Part of a small language model's weights.
Size: 9 layers, 7 heads of 64.
Each number is 128 + 32 x the weight over the matrix's rms, rounded and kept within 0 to 255. Layers, rows and columns count from 0.

# layer 6 MLP down (transposed), 1792x448, rms 0.0335, rows 1659-1683, columns 128-191
[[113 127 133 121  69 175 193 170 163 182 127 173 150 112 115 131 161  77  75 119 186 121 151 141 153 138 132 115 143 184 117 126 115 166 143 141 140 145 178 195 163 179 108  75 116 131  73 126 178  80 127 193 104  79 151 105  94 154  58 113 143  63 149  98]
 [106 135 148 121 126 113 158  80 113 124 143 113  41 102  52  80 134 104 120 137  92 155  37  74 187 107 137 111 121 113 127  75 143  98 128 101 126 118 158 223 140 143 171 115 139 106 150  70 154 106  96 193 130 142  87 105  92 105  93 146 127 122 180 174]
 [111 142 134 160 194  40 127  78 157  51 131 118  77 168  28 152  85  92 114 120  88 104 176  83 122 190 101 173  77 191 119 128 167 141 117 113  84 145  65 147  95  88 189 142 106 112 162 143  95 150 169 111 173 153 160 183 159 129 119 154  82  96 130 158]
 [176 183  78 147 178  82 134 146  82 121 169 196 135 109 134  99 129 152 156  59 133 151  84 120 154 143 132 136 103  68 178 137 103 104 133  59 140 128 109 166  99 128 114 108 122  55 115 183 150 174  91 171 120 104  77 153 150 136 115 102 161 119 181 199]
 [128 131 170 144 128 100 118 140 170 131 135  67 131 128 173 111 109 156  60 151  80 138  87 121 157 140 175 100 138 142 134 126 129 128 160 158 166 137 113 144 108  97 140 123 125 154  96 162 117 108 125 117 142 142 135  97 110 142 160 122 127 128 133 111]
 [134 120 103  85 113 121  86 106 128 117 142  99 140 111 112 106 112 152 156 152  76 138 169 128 151 137 131 147 155 192 105 120 151  97 153 137 121 130 154 139 122  93 136 102 121 127 125 140 120 155 106 171  94 159 145 127 163 176 150 136  95  46  70 121]
 [116  78 114 148 131 114 148 137 104 122 142 165 143 143 144 155 130 137  78 135  78 119 139 139 110  83 100 116 106 136 190 138 198 125 121 136 109 137 100 161 165 128 131  49 148  95 111 142 113 127 104 138 165 191 141 143 121 109 163 190  95 129 152  68]
 [ 91 177 133 141 129 118  93 164 148 110 136 181 119 131 118 124 109 120 120 158 139  96 162 144 168  75 117 150 135 156 169 137 153 150 143 101 183  90 159 148 113 128  68 111 125 205 158 122  67 135 141 147 127  85 132  98 129 150 134 104 121 137 160  97]
 [130 135 117 114 124 114 120  97 128 135 134 103  71 156 167 168 115 147 107  68 182 101 153 117 171 106 118 158 120 122 147 131 146  74 110 117  85 111 123 158 109 105 114 123  97  90 107 163 134 144 123 182 149 107 131 160  76 151 102 110 154 102 153 158]
 [124  33 142 131 126  84  98 139 102 131 154 183 120  89 199 145 153 157 109 166 134 111 157 125 140 167 140 151 125 109 112 102  80  68 113 163 124 113 121 118  88 205 166 114 133 108 100 122 112 186 179 156  92 147  98  88  72 167 156 109 133 141  86  80]
 [157  97 119 154 150 157 114  96 162 124  92 129 133 148 149 139  98  59 141 123 147 175 160  61 111 141 116 125 138  69 158 109 113 112  82 161  96 108  71  97 111  60 158 106 110 143 150 190 102 107 192 116 181 165 151 153 130 133 126  85 117 159 134 128]
 [141 131  99 123 120 108 166 143 134 145 143 116 120 105 115 121 104 126 188 145 124 140 119 129 129  81 123 130 134 102 137  97 100 166 105 128 133 153 137 175 126 139 132 164  85 153 140 139 139  90  97 163 186 165 164 167 101 121 113  99 136 168 130 140]
 [185 106  94 128 125  71  71 113 158 218 213 118 102 111  59  94 159 104 144 152 113  90 113 145 101 138 146 131 139  88 107 127 164 169  82 169 131 149 109 115 119 158  98 143 140 144 132 129 122  40 152 149 162 190 104 137 118 198 166 124 151 144 160  79]
 [133 158  95 148  97  93  70 163  88  69  81  75 121 206 129  81 175 109  89 152 135  78 107 147  59 151 115 110  97  90 105 113 132  98 135 115 147 115 128 133 152 103  92 103 145 108 195 128 125 147  83 128 135 139 100  56 153 174 128  86 115 138 133 133]
 [167 147 183 136 122 135 105  90 146 191  61 150  98  86  82 119 131 174 132 196 131 166 166 101 106 131 127 156  73 167  93 181 132 167  99  89  67 116 157 141 137  66 115 123 102 140 204 130 163 109  58  89 134 104 111 109 120 118 119 159 115 128 147 149]
 [156 109 109 143 153  83 117 125 124 143 107 138 103 128 137 140 147 159 138 112 125 128 168 103 168 190 119 151 151  85 136 105 119 120 108 116 139 137 101 150 161 132 120  89 107 159 157 185  98 144  81 172  84 106 104 141 136 150 121 118 131 163 178 155]
 [108 170  85  80 129 155  82 169  68 113 164 131 144 131 128 148 106  72 112 126 119 186 116 135 155 159  90 186 122 100  92 120 104 160  57 158 142 117 166 146  83 138  98 131 117 125 138  86 186 102 108 161 120 153 127 147 120 183 150  64 140 148 153 151]
 [110  75 162 132 138 139 129 117 161 141 149  95 140  97  85 128 172 145 120 150  55 117  94 142 117 129 115 119 121  89 125 106 137  81 169 102 140 102 157  98  97 108 105 118 171 153 144 144 110 102 152 128 144 127  73 146 130 108 163 174 160 112 148 124]
 [176  88  75 153 129 147 131 117  97 155  80  92 105 141 151 204 171  86 105 171 153 172 144  55 129 179 145 151 121 127 151 155 127 162 141 123 177 140 119  97 100 103 137 137 189 129 125 140 167 151 196  92 142 133 109 127 113  95 146 170 150  77 182 152]
 [125 123 106 114 115 114 162  95 136 150 111 132 143 117 116 152 117 152 100 177 123  98 133 132 143 144 135 114  99 109  94 159 133 131 133 107 136 152  86 136 107 125 129 110 126 107 123 111  97 149 128 111 147  95  99 151  87 117  88 118 142 121 138 144]
 [123 136 145  70 127 111 116  99  75 148 179 123 111  73 141  95 116  92  72 142 127  75 129 117 145  90 150 102  88 179  83 127 100 156 108 148 175 112 106 114 150  63 134  99 153 122 114 123 147 143  37 148 129 122 102 104 122  74 130  88 160 117 150  89]
 [ 65 102 211 120 162 101 136 118 156 112 185 162 144 129 167  87 171 128 155 144 195 103 119 138  95 149  87 149 136 133  98 131  83 176 104 101 189 170  95 100 110 136  96 142 110 160 111 137 126 173  80 138 154  81 130 137 126  79 124 112 167 107 155 127]
 [112 129 138 148  98 109 137 137  99 125 145 147 128 109 117  99 104 157  87 115  78 132 111 143 138 113 113 144 130 149 149 123 139 132 122 141 109 145 175 120 143 117  63 116 174 145  92 110  97 148 142 161 136 143 108 113 166 163 128 175 114 101 122 106]
 [ 94 105 147 105 105  89 155 125 152 145 136 163 141 131 134 108 123 211 169 100 101 167 144 118  94 167 125 146 127 147 134 124 143 110 127 171 147  72 133 170  93  90 143 133 148 182 174 117 125 119 142 145 133 124 112 128 108 134 177 121 139 160 162 148]
 [144 127 105  97 131 141  88 137 170 170 181 113 137 109 105 125  73 129 182 114 133 151 146 155  40 154 102  91  87  80 114 154 207 121 141 144 137 134 190 140 130 151 168 140  99  26 137 109 130 182 154 148 143 149  96 117 149  77 132 108 108 147 188 108]]
# layer 6 MLP up, 1792x448, rms 0.0335, rows 1660-1683, columns 128-191
[[151 135 127 121 168 136 122 153 156 170 122  85 120 123 108 125 128 153  94 106 157 121 159 159  28  89 173  82  71 108 138 129 137 170 150 168 158  98 183 150 130 122  79 158 153  98 173 181 145 158 112 101 122 129 104 173 130  69 127 200 150 119  92  48]
 [104 114 207 116  53 125  92  33 140  65 131 158 152 145  75 163 138  53 132 130 126  65  49 119  78 184  90 134 121 123  77 172  88 125 111 146  82 169  64 133 205  98 136  66 115 135 101 202 140 112 113 115 138  97 151 101 168  87 118 124 127 126 125  96]
 [168 118 175  87 145 133 147  93 122 171 154 101 150 110 128 159 138 148 129 161  83 113 138 139 110 110 112  77 133 173 144 173 120 152 102 149 156  75 146 113 157 111 120 138 158 158 182 110 153 100 162 132  99 148 150 113 134 116 146  99  96 151 115 105]
 [116 102 123 135 115 109  95 103 110 151 157 185 151 119 129 112 168 133  84 100 160  96 132 133 141 138 112 135 110 102 113 111 152 121 118 121  99 159 119 138 109 147 117 138 143 123  91 110  88 127 115 167 129 106 111  82 131 163 107 106 115 171 111  99]
 [ 62  71 130 152 114 106 153 158 116 133 133 148 116 189 105 155 155  90 109  91 110 122  99  82 116  94 119 108 150 165 137 106 121 142 119 120 158 161 150 134 100 184 135 117 137 135 100 109 134 126 160 105 216  98 130 100 108  83  98 119 166 181 221 149]
 [ 81 130 148 136 172 142 133 165 163 100 135 143 109 130 138  80 146  92 166 116 165 109 126  99 172 123 169 139 134 150  97 109 111 137 107 127 105 149 109 109 112 143 171 181  67 151 114 116 160  99 131 148  89  81 146 143 143 148 145  74 147 127 111 186]
 [140 114 120 149 105 129 156 115 119 122 167  84 148  98 118 154  80  99 108  78 147 175 114 102 146 163 139 121 103  70 104  99 141 171 112 180  84 155 150  98 122 117 135 124 130  63 125  72 117 196 110  95 147 114 133 136 126  90 107 150 158 103 122 132]
 [128 139 125 120 110 170 196 157 109 122 125 135 164  90 155 122 160 135 140 153  75 167 116 198  93 103 118 175 149 127  69 142 102 202 161  97 115 139 140  92 148 130 144 118 166 141 150  87 147 104 154 100 138 113  81 107 144  87 132 109  69 177 150 183]
 [116 108  92 103 111 115 128 123 137 127 117 131  92 189 130  90 150 136 136 107 142 128 124 148 132 163 164 150  95  78 171 160 123 108 148 145 166 121 141 107 220  48 148 170 157 132  55 108 115 134 103 112 149 143 115 170  98 116 128  87 129 126  76  89]
 [129 144 138 139 159 173 175  91 128 132 139 122 133 150  80 119 156  79 137 136 126 114 128 196 154 122 112 123 114  98  46 149 135 139 162 151 115  73 144 176 151 121 157 188 148 108 153  97 101  98 104 156 107 149  75 150 152 150 168 188 131 159  94 107]
 [134 111 174 138 169 151 114 156 111 144 177 128 157  78 158 138 178 148 117 122 144  97 119 123 118 153 122 109 122 161 126 142 135 160 152 133 164 113 114 103 164 114 148  94 158 140 153 149 161 168 186  85 110  96 119 145 160 136 136 135 103 111 134 129]
 [115 199 101 179 125 134 190 117  99  76  66 133  80 126 163 130 103 118 175 150 151 147 153 118 185 101 157 129  71 141 115 116 118 126 142  80  94 126 123 123 106  91 157  83 141  93 128  71  45 157 137 137  95 105 158  92  97 171  84 157 126  85 116 115]
 [135 122 132 134 113 116 117  73 113 114 153 153 107  99 169 121 107  85 106 124 115  67 109 142 145 136 134 114 139 108 122 148 182 137 166 165 145 123 201 109 128 146 132 167 151 111  87 131 113 102 115 150 144  96 174 186 131 134 143 167 175 143 133 119]
 [ 83 137  72 117 130 111 127 151 120  74 176  89 148 115 145 170 154 115  84  97  76 106  67 154 130  89 134 121 159  60 154 130 130 129 127 159 211 134 106 101 127 114 145 132 138 100  95 121 141 123 143 157 163 143 116 157  95 101 134  93 110 133 102  78]
 [114 165 110 137 154 180  99 141 139 109 154 143 186 129 107 101 117 136 147 135 130 149 133 153 133 100 122 157  93 150 169 132 150 143 150 152 149 101 109 100  84 101 145 147 143 124 153 107 147  86 167 138 174 117 144 116 164  98 136 120 118 110  97 110]
 [127 123 159 103 160 102  46 147 154 113 122 175 142 165 109 118  60 144 174 110  97 144 103  78 148 119 154  80 146 180 114 163 175 152 126 187 140 154 163  88 105 163  51 175 152 101 182 125 103  89  95 163 149  74  42 146 102  38 183 161 176 124 218 155]
 [137 173 113  88 121 114 113 129 128 106 134 131  90 136 165 157 119  92 132 107 166 137 135  65 142 127 144 105 173  90 138 128 130 165 101 160 150 152 126 111 128 157 124  92  98 105 142 121 139 115 135 141 120 126 151 141 113 155 101 103 104 101  94 119]
 [120 111 184 181 128 100  58  63 108  90 123 139 138 148 134 104  98 109 136 110  44 134  69 166 161 134 111 129 142 170 174 133 150 169 145  69  98 115 135 163 202 152  72 165  84 153 144  29  52 144 145 115 161 101 147 143 117 137 106  68 151 103  78 138]
 [100 122 118 132 125 120 123 140  83 126 162 119 129 137 152 137 127  98 126 120 131 126 109 152 136  94 114 125 147 132 170  88 139 142 110 125 148 139 200 123 168 119 156 104 136 145 125 146 126 115 126 158  84 155 155 133 159 138 180 135 128 163 114 115]
 [159 148 150 169  62  97 131 114 114  86 137 176 156 164  94 190 176 151 128 201 153 161 121 190 118 131 136  92 136 112 149 163 139 114 157 137  57 112 167 120  48 134 173 148 117 116 100 158 100 159 147 119 128 167 145 136 113 169 100 139 143 125 186 114]
 [161 134  59 127 123 155 152 145  97 113  81 126 109 144  69 111 117 155  81 114  95 152 145 162 141  96 157 119 147  99 165 130 162  95 133 125 118  83 114 108 156 170 124  74 139 103 133 114 134  95 121 124 127 129 159 139 135 121 137 139 111 139 137 107]
 [158 141 136 108 158 106 130 122 139 131 175  90  88 152 134 141 140  98 106 108 152 130 167 162 190 184 145 112 102 106 106  97 116 145 104 142 121  90 116 166 125 103 204 163  90 145 135 100 138 128 115 109  87 124 133 133 105  89 120 113 120 145 117 153]
 [184 141 140 120 157 187 132 104 118 120 173 153 141 124 100 101 124  96  97 164 103 104 148 145 166 124 126 125 145 130 132 124  97 160 160 133 109 138  93 141 127 139 110 138 128 105 130 134 128 176 134 151 152 159 124 151 145 133 132 116 112 180  73 147]
 [126 147 118 156 130 108 132 123 127 126 113 136 121 111 167 106 140 131 111 125  88 141 126 126 186 138 160 179 166 180 194  98 112 184 126 166 121 112 119 119  80 109 116  87 160 187 109 142 134 115  78 116 166  85 128 180 165 173 109 132 135 110 101 160]]